Weights of a small transformer language model.
Training: a variant of Adam for these matrices, 4718 steps.
Each number is 500 + 40 x the weight over its row's rms, rounded and kept within 0 to 999. Layers, rows and columns count from 0. Numbers have three digits each. The size before them is the row's rms in percent of the matrix's.

# layer 4 MLP up, 1536x384, rms 0.0737, rows 755-788, columns 96-191
097:442516499517494519452518476479453472504541518502527483492489486488495521548521536454457417466561560520461540498522479401467430400514483471497456494498454489486547541496539460513500522519553474514493532499486483501473478407535568461532565600465444563519494474437544546514518545539495526518
100:499470511527510562496492497502475453424475542546431541508515478440561520583519514413489456510594452504469450474483533468478452567482487537514510446439523508484555512448493552553457518486466479479483505482521535537525492507509523524552470545479394556447494510503536448520486441531491469500
101:423381462508481487466494513503504546473539502458458576544499492520493556557493469443466501547526519643512427485532558514500502611410497467480482448493544489499540499515568536479574439517514477498523490519429576549410521463538452557462449449590504536492523464510483532504488476440540465521
102:481476465535460516485574568461407522499573502452504490490452424430516502497562487487481521460536475530518475518564522531491450413485490426480535498520542428511513521461503495419494437479500488548461527513466480599484541470432526526468534449519548465491435513548424538484505527504487532482
093:461476472539498619511446500497470439465471478508552557462534480487495537495427544474458444528595456490425441543520549504513448524536474552495424486483471595518561529461534530485430483504499537512480480530495535427538481426450482515496463479560483563574485497465517458515496503509518593504
108:460508528480572453494510486471543452510568434478487435534465477528515544446426562494548537546529515539490507557506546452487503440460505564437458471556598481472446446509506510559467462405505591555507495504485463574471546456418515548486403436578506515493500468396540547478412479569533462475
101:461496472462589525505491493487488481493525502462463532528496574411481569482487521449527569552540509521542501467519479527422521545480511466556510517549484470481616553437519524546499424429512481496539501518454433493540516485493473513491531520501505500552513483491439477513511521512473560497
103:391469440583485489547493493451492527564486501503495475429535530486568536485394556501507461482492435482431577466446549487530435491481533537523547488472503519449440456498469491516536499460499398615380492580467435497417501524555549515503482497503559539510526446474509462506462558538568535479
096:463501534559443602545430498546444516518487559500527462460537468564500471500566445444413463530562499471475483502464489514471503598512522512584523545459519451538496477425388548498513476477472540529485513573505506508532507471642523448541439532481550488588569504564517458504466483513557530468
092:434448521541523488458490441438486545482490479507544522569460593442488532462513458479522565491544600527436449490553507457498520439482530561517505493524498545517474480546521515492455410459593512495511539518527455526486559504561539505470480489563478525481495465553495451512440545472481473497
104:487446477473560470435553512517532464459510508492471503479503546520524545455518469580535546542460486495524438526464549519449531461501462532508498472410544457485539540443502550522468447544443466542567494533526496539420501475535568470473564437552506465443460465506511542506447481419484527496
104:480504536561520524435478480447422489451459450375520538460520466547472514487464480556504530533540524520500479573436548490555512471488520571513485496443467521518614543443566494514537487430517502508469511496578449496451409468551513505509547466493509484515472514440484465515467509583462480468
088:387428467463480502451561559491458542511510462541516479488498562543646559532499478500551505474501455496530486459443528412569458450505469478550450415513514495476571468511504466525501529497532460545513550514520458538496518502520507544436499495586459553515520503519425510507558521532472489507
099:486474504506508465491515469540507496462422487508496423478464492462531482469536491444497499517508508480483491514443508574501383538537417423554545511459550505450534514474551490416493471491526420485434525489442555531534592500608517455499469563537433486482541478518468488516482549543538475417
097:493534491520497543477483572471479454499503442510547526568507464513510538457537451502491534476545502574479437538510547489463464538472548519538524502491581540441474537410495519472487508496571501485436515481529471509502481544532537509511441544567514524487493497551470490490513490569455520467
067:428495462554532467516518471423533498515455487533447553498474546478614548525459528539453470542469549579524503464473539537506497496526510508522469474520517521493495543426463492526594484512519460540458573530448507476506525460529523496463464503565532547436525470486550513517483555528442529505
105:477528574442481484503524468536480535530428440544492525545428502474551598496514467452526508462499485496486544521486529456468422501478574468537540488509562412544547521523493468529573515470517522470469488520399546488447443534477584547503523486539465477473472489539504405463487432556370468482
099:478461522538503523442500488512522471496463479410509485441521489546543526465520499440479463469567530480461490473526526521478531552458480471485508507498482570505522550421432498513495483490626483491490547463472489568511513495504525509508503577596517508532581487546453561543460583578527517470
103:479490527533544502451557503483448492461561534559395502466462430509559550507466501447561529549479451492512458498496503516424501541508470543497438522467453514479476479384569521477493481495502532511553503522492582520503611449479545550450450500507520443450461480641452486576512530608424486474
105:486479514592458503457415467436408497534485450503459479494479514501490472476458575558473524456503549485544516452433543429442512511455488535528516507457500463460572531504545478548537495412513522535458505495493470591490499486476452602487520517495512458418518545462490491525582527537511498496
101:477474429502489509457541539448481516545445565536556564533476547437532517532575555491534499549467536543474488499499525528480478487510502543456411470431486545472504499554521552461465514546476484537562505516549491467501550570500537456527506468544462465460502512435524580534474544534540569549
102:480501530450459581440474421519516439450534484469473466464535501579465458575503528534468532548519539472515524495546527528501502530484467582486475494544519486450558473491517540491472457443519492491570453530489496500518461499476476540587508411532507568446514560460525511498523502504474478461
106:443435503462464584513506522510498463505527478512521505542466432517551503532511479530587495523562514522467449454503543452504534544550461448427500506498465408528512429434512521505450550549434458638425500512460488626456536535449497538510475508517517495494503510452479483511554491509605507476
101:514446529468457485443513481501480422537564457479476499448486479529540507496513439525492550461481455552497494493506552568485546490493504475475480556523496541468501560469537514458526578456558400475524481548423514505498507514553529517460537485497557486532505491492481526515464490564487523442
105:472524511479516539513524443479475498522544462531483451445458552476517507476517494517444501520494515523512534429536527540431479456503594470495490469450526477517461533447527602484549488478593466486475537564445509494426554552582501514477463480524476566534542468477550534529540471542510562508
095:476509482526565492502558517457511558505492449440544480498422557469510538505466523511471430558589450495488440418544485470513519474450587508479501449551455512482514486474499482533570480491512555586490514524464491466490581442437446502411474485569505575529513504510527519512492536530443541433
103:490514502417484584526490496534427470522531505492484511497418527567502514491578478465508530487471563499534502474444536470512422499493526534554464475517524445551504478489488565567515434510523502522487540475515435494495504453497511579463494411483531461510539494491567545498583506587516503420
111:492469457461475478473540498472497469498512484478492401517501508444519500489431573574497475505534571437439427514525483478474488523470544567514497454530496515445528489524556521489529472434569487551457488517495505507476591452506531502451513537514538537541474508548473497461469568505526490488
102:481483547489494507471492445536429551492471466437545459531444459499548477605569597488511501534524533488519507527473529479465516460581552457552458545509429556498559509405552469499469431485531456536488487538495488522496442493513504496538512454528544378468506414484494530526465513568457516528
097:487475463463527475444501473506492515560454421474464472495529536517541504494521480463455433491570522441538470513423536544535467540473548587460549498525446477503608469480602486515504485448449443484501573482511547497460572491499567515508426505562581560461518458503498524474490494456551557520
105:450469531513463471489481505456476451460419465524475511526403429489571555465484481508526572501458449511449486502432524466455407517431517536554524506497480426515464476502457446500504479517481532520396523520437536532486565493428519598518521520501490480475498509551514480437549558561434530481
104:494509486438458535411454557447509483500534533430434514502504501440510537532580520481472524526582477542470519565482530432439484515496506412537406507474542538518506582494521474547540501481441558551440505481524513518491484455426503483482500565479520466422509551437476441515492456511428515482
100:467477525452495493506597584493523527506548502508484476475501457390495485557435555486527486450541473455528467528370485479539518496498525526514505490511481455531581554502449512517445525477476440522446455566418492520449549465500520523452478511541531457520423486512576469483538516546516503421
102:433485449534551439375517473434511444415540445506521549514469510510486539531451483531541486516508527543462470549535453529440506504502478477539536466468465529488490544551449527528542526494610487470488522516490478461445465502500487484471495486516440580510491498442508492447532575504538561506
# layer 4 MLP down (transposed), 1536x384, rms 0.0615, rows 755-788, columns 96-191
091:454512501518511510592533457551523437486497464470456544504452429548455476518525504516484491506498519481523530519502471490598520450481487497501471451472498404484500480499583488509549513482462535497514540594555494458515537516578521494574570556482511508502449528475476576522513452477458500466
093:508481502537583517517555574482498513470534571415603500487555535506472483458578514518558518546480433473470507512538492562507477440500469570459481530489551449546462568485530514503529526414493501479548554461468435463496471508445556541514478543535455479530431452508533525460506441441474520499
095:513466535448496557477497549500506494479511510521535493504516487521487564524480464455484476545485532528509512497526512534578529544501466542446447536527475462465490464485579504475543507534465471512555600492557483434554512451439545546499490443483445447474527476423532427537439499490423498591
097:542484449564426504455490564506565459465522494528453531530489498515508488494483452478538502501540584485460515504493523472569525489539467525460481495497471479541501490492552561522522471533465478524453482551514426506471455486547529532518461436488545531473482463483457455479398530467508515488
101:515439504492536501474469475476490573488495509464419434542529518545559505445581471487526570432421469541462544452463509520454551515471507506492536497549552496529490502516468491500572489431517499527585484493453484537494536553501525442513570456463534430486427499524515508458534484520489371540
099:547467543547446514453542479455546535613431522390479548546546567461518510468396472511471543486406434546451486499514464477492491532446510490457523480515451510501444446481498595523521548420532531487530477487539560476575533528519434470555498457494448568503509515487512518500498482477468498624
094:534440548468492416471493376493521556462459502504526507500479497479509481506507510534456521508474487546510542495460482479475516524495577497495528523530464497514565502492510480474409499468448495511468558483568491462482535542476547549477484502518470452434461541455510517404468561547559472478
114:481434507500490581457511499498469498564498457487458423444438520493513515447451531573553488506510536450484463510516586518506504455482474443527473473495556517454497524448450513463511465484566510499493390538514510514550517460558481567506537478450527517591525499527532568466454480538493449460
097:504471436547541488487569510516581469448500533458516497436493566422520497509506513443461467496461559509563562497518487525518565492482487535505581520528500561388534436462484498436487491485513544485533431436452475506468493505407493565520502463523491495483469550460489498514485532579491503487
125:455428464496441447520555495439496500447560415404500496505424511542554518482525552542521492488536598500462399478541478507522526454479500508462506516543549504533493514441546475499497476498528532495529393539432502487542505452502540498494513485483473510467513465549514482536433560522468495542
117:442394511532562599441510491492559475491544486425453454483469488545513456464522451527513581525505484432541533461480484463418458505504612564470510518424536482498503543446488448495437520573481575494585493508536599501497557459495478406479496498448490531493484485450485560583427461472468542557
111:474414545565474443513467447498588552522517492508503487422555416448553508525465494473504520533541533459524459468522476569470542494446510503520491547484542507523482500411539520521467569452455480479557397547533557429502541502496488562478455512557537488513523468466473465497470474495480524440
094:518638482471513529494359484512483503504448498523488513479520490441495510482513525474482504473479477468452517478486460561445515494486493536475516543526519521560442507496508464506484500450500473503507497481485470522554476457535496465497474529474537464468557528424514513472441523487576504495
102:515433553495463475510442492586528542528516450450498510481487461535498530496517525461440518552506576486463499515479517569561470528463561559486510490514510458527542532543492453528517498515564560490544528430486481561461433483446551561544522425463542490466443472476435487457474524492408495510
094:483348480510462540472520480470500487535456524479527533471522509524490540531545508517489568494527504475489539464440540392463525524495476495524454473520522520496491496479543526536456496515493510520490371539499468454496447480487491468526463425488479489594563512468472403534549486474572523574
087:390297492525506545421484487448490497473468483519452507491478486484559563520496482450475474531524514548502469484472583472463453508515488523509486521451560522454500552467513534499475474497552474522458397526469520528430505433498532523519482474599497512478540480490528488529464512557514498515
100:559647492523480527469502503423489472498502543525415538598549471447571492513506517530512544506527522476462510492490446480500477484468452549478448526488503489456526505516468478521400482522458535515471418494490489529457527544464487521555461493489519557492492503520525458509528535444530515482
107:461312462474481465525474559475525513444504521503516461518520584545526495528574491468535428495469467550488571487476458521497495517466457429509516513544447487432477482447447523468463470555513447542500554520608457543417498470498517469526474531480518471506567541539551495517521529501489467492
095:549471492501467501445494508504540461545489566506506456495506612576486496480508550519464529526441552576501527486497542517473537565465513455488474466472524545511498441480550541512535452478469510541542548512524510422530492485516511538598585500471520451440518489482555445567493424484447504503
107:478473543500542505502506512529530530510521556510528484465478521442463521540532444536464450492500442512444547504500592532515524509556464461486458568509550549508601463407492512516504512498533477486429453493476472576552486500488532532503464512538495479511558503555536505521523515487492605541
106:474538449480547520502456563548579575503457491493467483442472448510529468490511571472482484574444483454507475533449510506527468471574448538528499499481454509495470533513556533508562542447479504486530424479498512516483509490461547514511488505509568506558472520521464486423487422507480469482
105:558465511452551478470502481497527516504451532570546502572501470438611404512548464518525510525476574470457539520506530507452511519548533527529533511453547482540471430597458476555503501503432518500535501570500548521448516580504477563524431515471461556478461501537463482470504490428443497498
118:503427519568523485479458588547531539420526473546468557502492562521521459560545541447498466523501531448487472493394439556481550527537483529522478457508548482618533485523471529501542523522490496507516415539411507576495423467475501423521484496450495545502530591542478527491529503526429472550
094:496433573507506449507465499433532455483490450517453512583497544487528509573500463492440456503494503514449486452526481465492501511433501432484458463472481507501516519501528528473458559495502538377472453501556532458553549476485495527523424506492589489491535495536513455535498538427498515506
106:490432477511411555536442515517497449447520567475456510507545412493496566492492568498473479515490473566518484544489480529489385520454494503494427476578411468499515458515505500476529512548513495467496476548511462531485488450520483533510494485537581517554409569474472430490426488503488482454
101:441561508581434494501477520508450495471482476484557556507534545526449470501415565507482530505513495519435498539512472467481491564544541520459515531548474453524550489430507479512511474447517543580473406533502507505464539453470558493516476450570475516499536464540458457533511546442482402470
101:438519461508528537468485504509496467521512507494500546459492528490515473468481554474542486482447529491550465568569418498464484507498534518481566505441499520514446545516513558531503499447487577463507487413476480524478525545434546486454548514431551492559457399524497552482457560547503432513
108:503499514546607487574441422538470504526441486526452499558449501420506513488520518497514452487468521528513515477521496457522456486477494537517514449531480604585468526543504503515553556493464500472512447457454607461494462492473456539544448458571403515553470514574504519435424517477456541534
097:502379500528559515446456466446502438494544468518472487463517508535453467522533576465544543494481492520463495447525493502522549458433438510488436497528522478516472450466453510504476438487485539590531447447516520434484511532529535521531489446494497451489515506482484434557482474439487467530
095:497451524543394511510488434547488526443497537532514478594549539488458535495552486535550512490505494534537541476485520486514550447437484479501532471503526488580458539400467482431492533480492564430528494510478465499516475516475542496510515463561529475545532478489527449476472515400488509485
135:499577538532536545498479480564473467493509510449490499595479502484515557500468473459504462474417431500524472505450503488474508522486467529535595548553423485451489481499549491483465563518445505485486345584487515482531603517445486436492500564468463514435533518522615528439529471491517432524
101:379457525455436454508501459494473428554515440479559457520536460541525519526542510476577525462487471515513503571485553438549519509532508463522498557470527502517455477489480551508479447507484576570443491498396477492466433537463488462432599528472538513629545509432515517459487519480518475511
124:461386531489457546508519564467539456533525508562493473486477465539493463551424479499499499500517466482438433580499635557485473540419490495512424475467481548547563444472444503514509521453495465526472334545525507505510551461491478531536467528519546539505456487517532502461443510438465552520
097:512474414500533537475490463552553551494526563481469535502511505410427535536561514457533493492512466501458485512486539486464531440495559534487456534543599480473518560514550534450465514481458485495551467496468473508417499501537487527575499571492509501537514504500463535459489536532493418519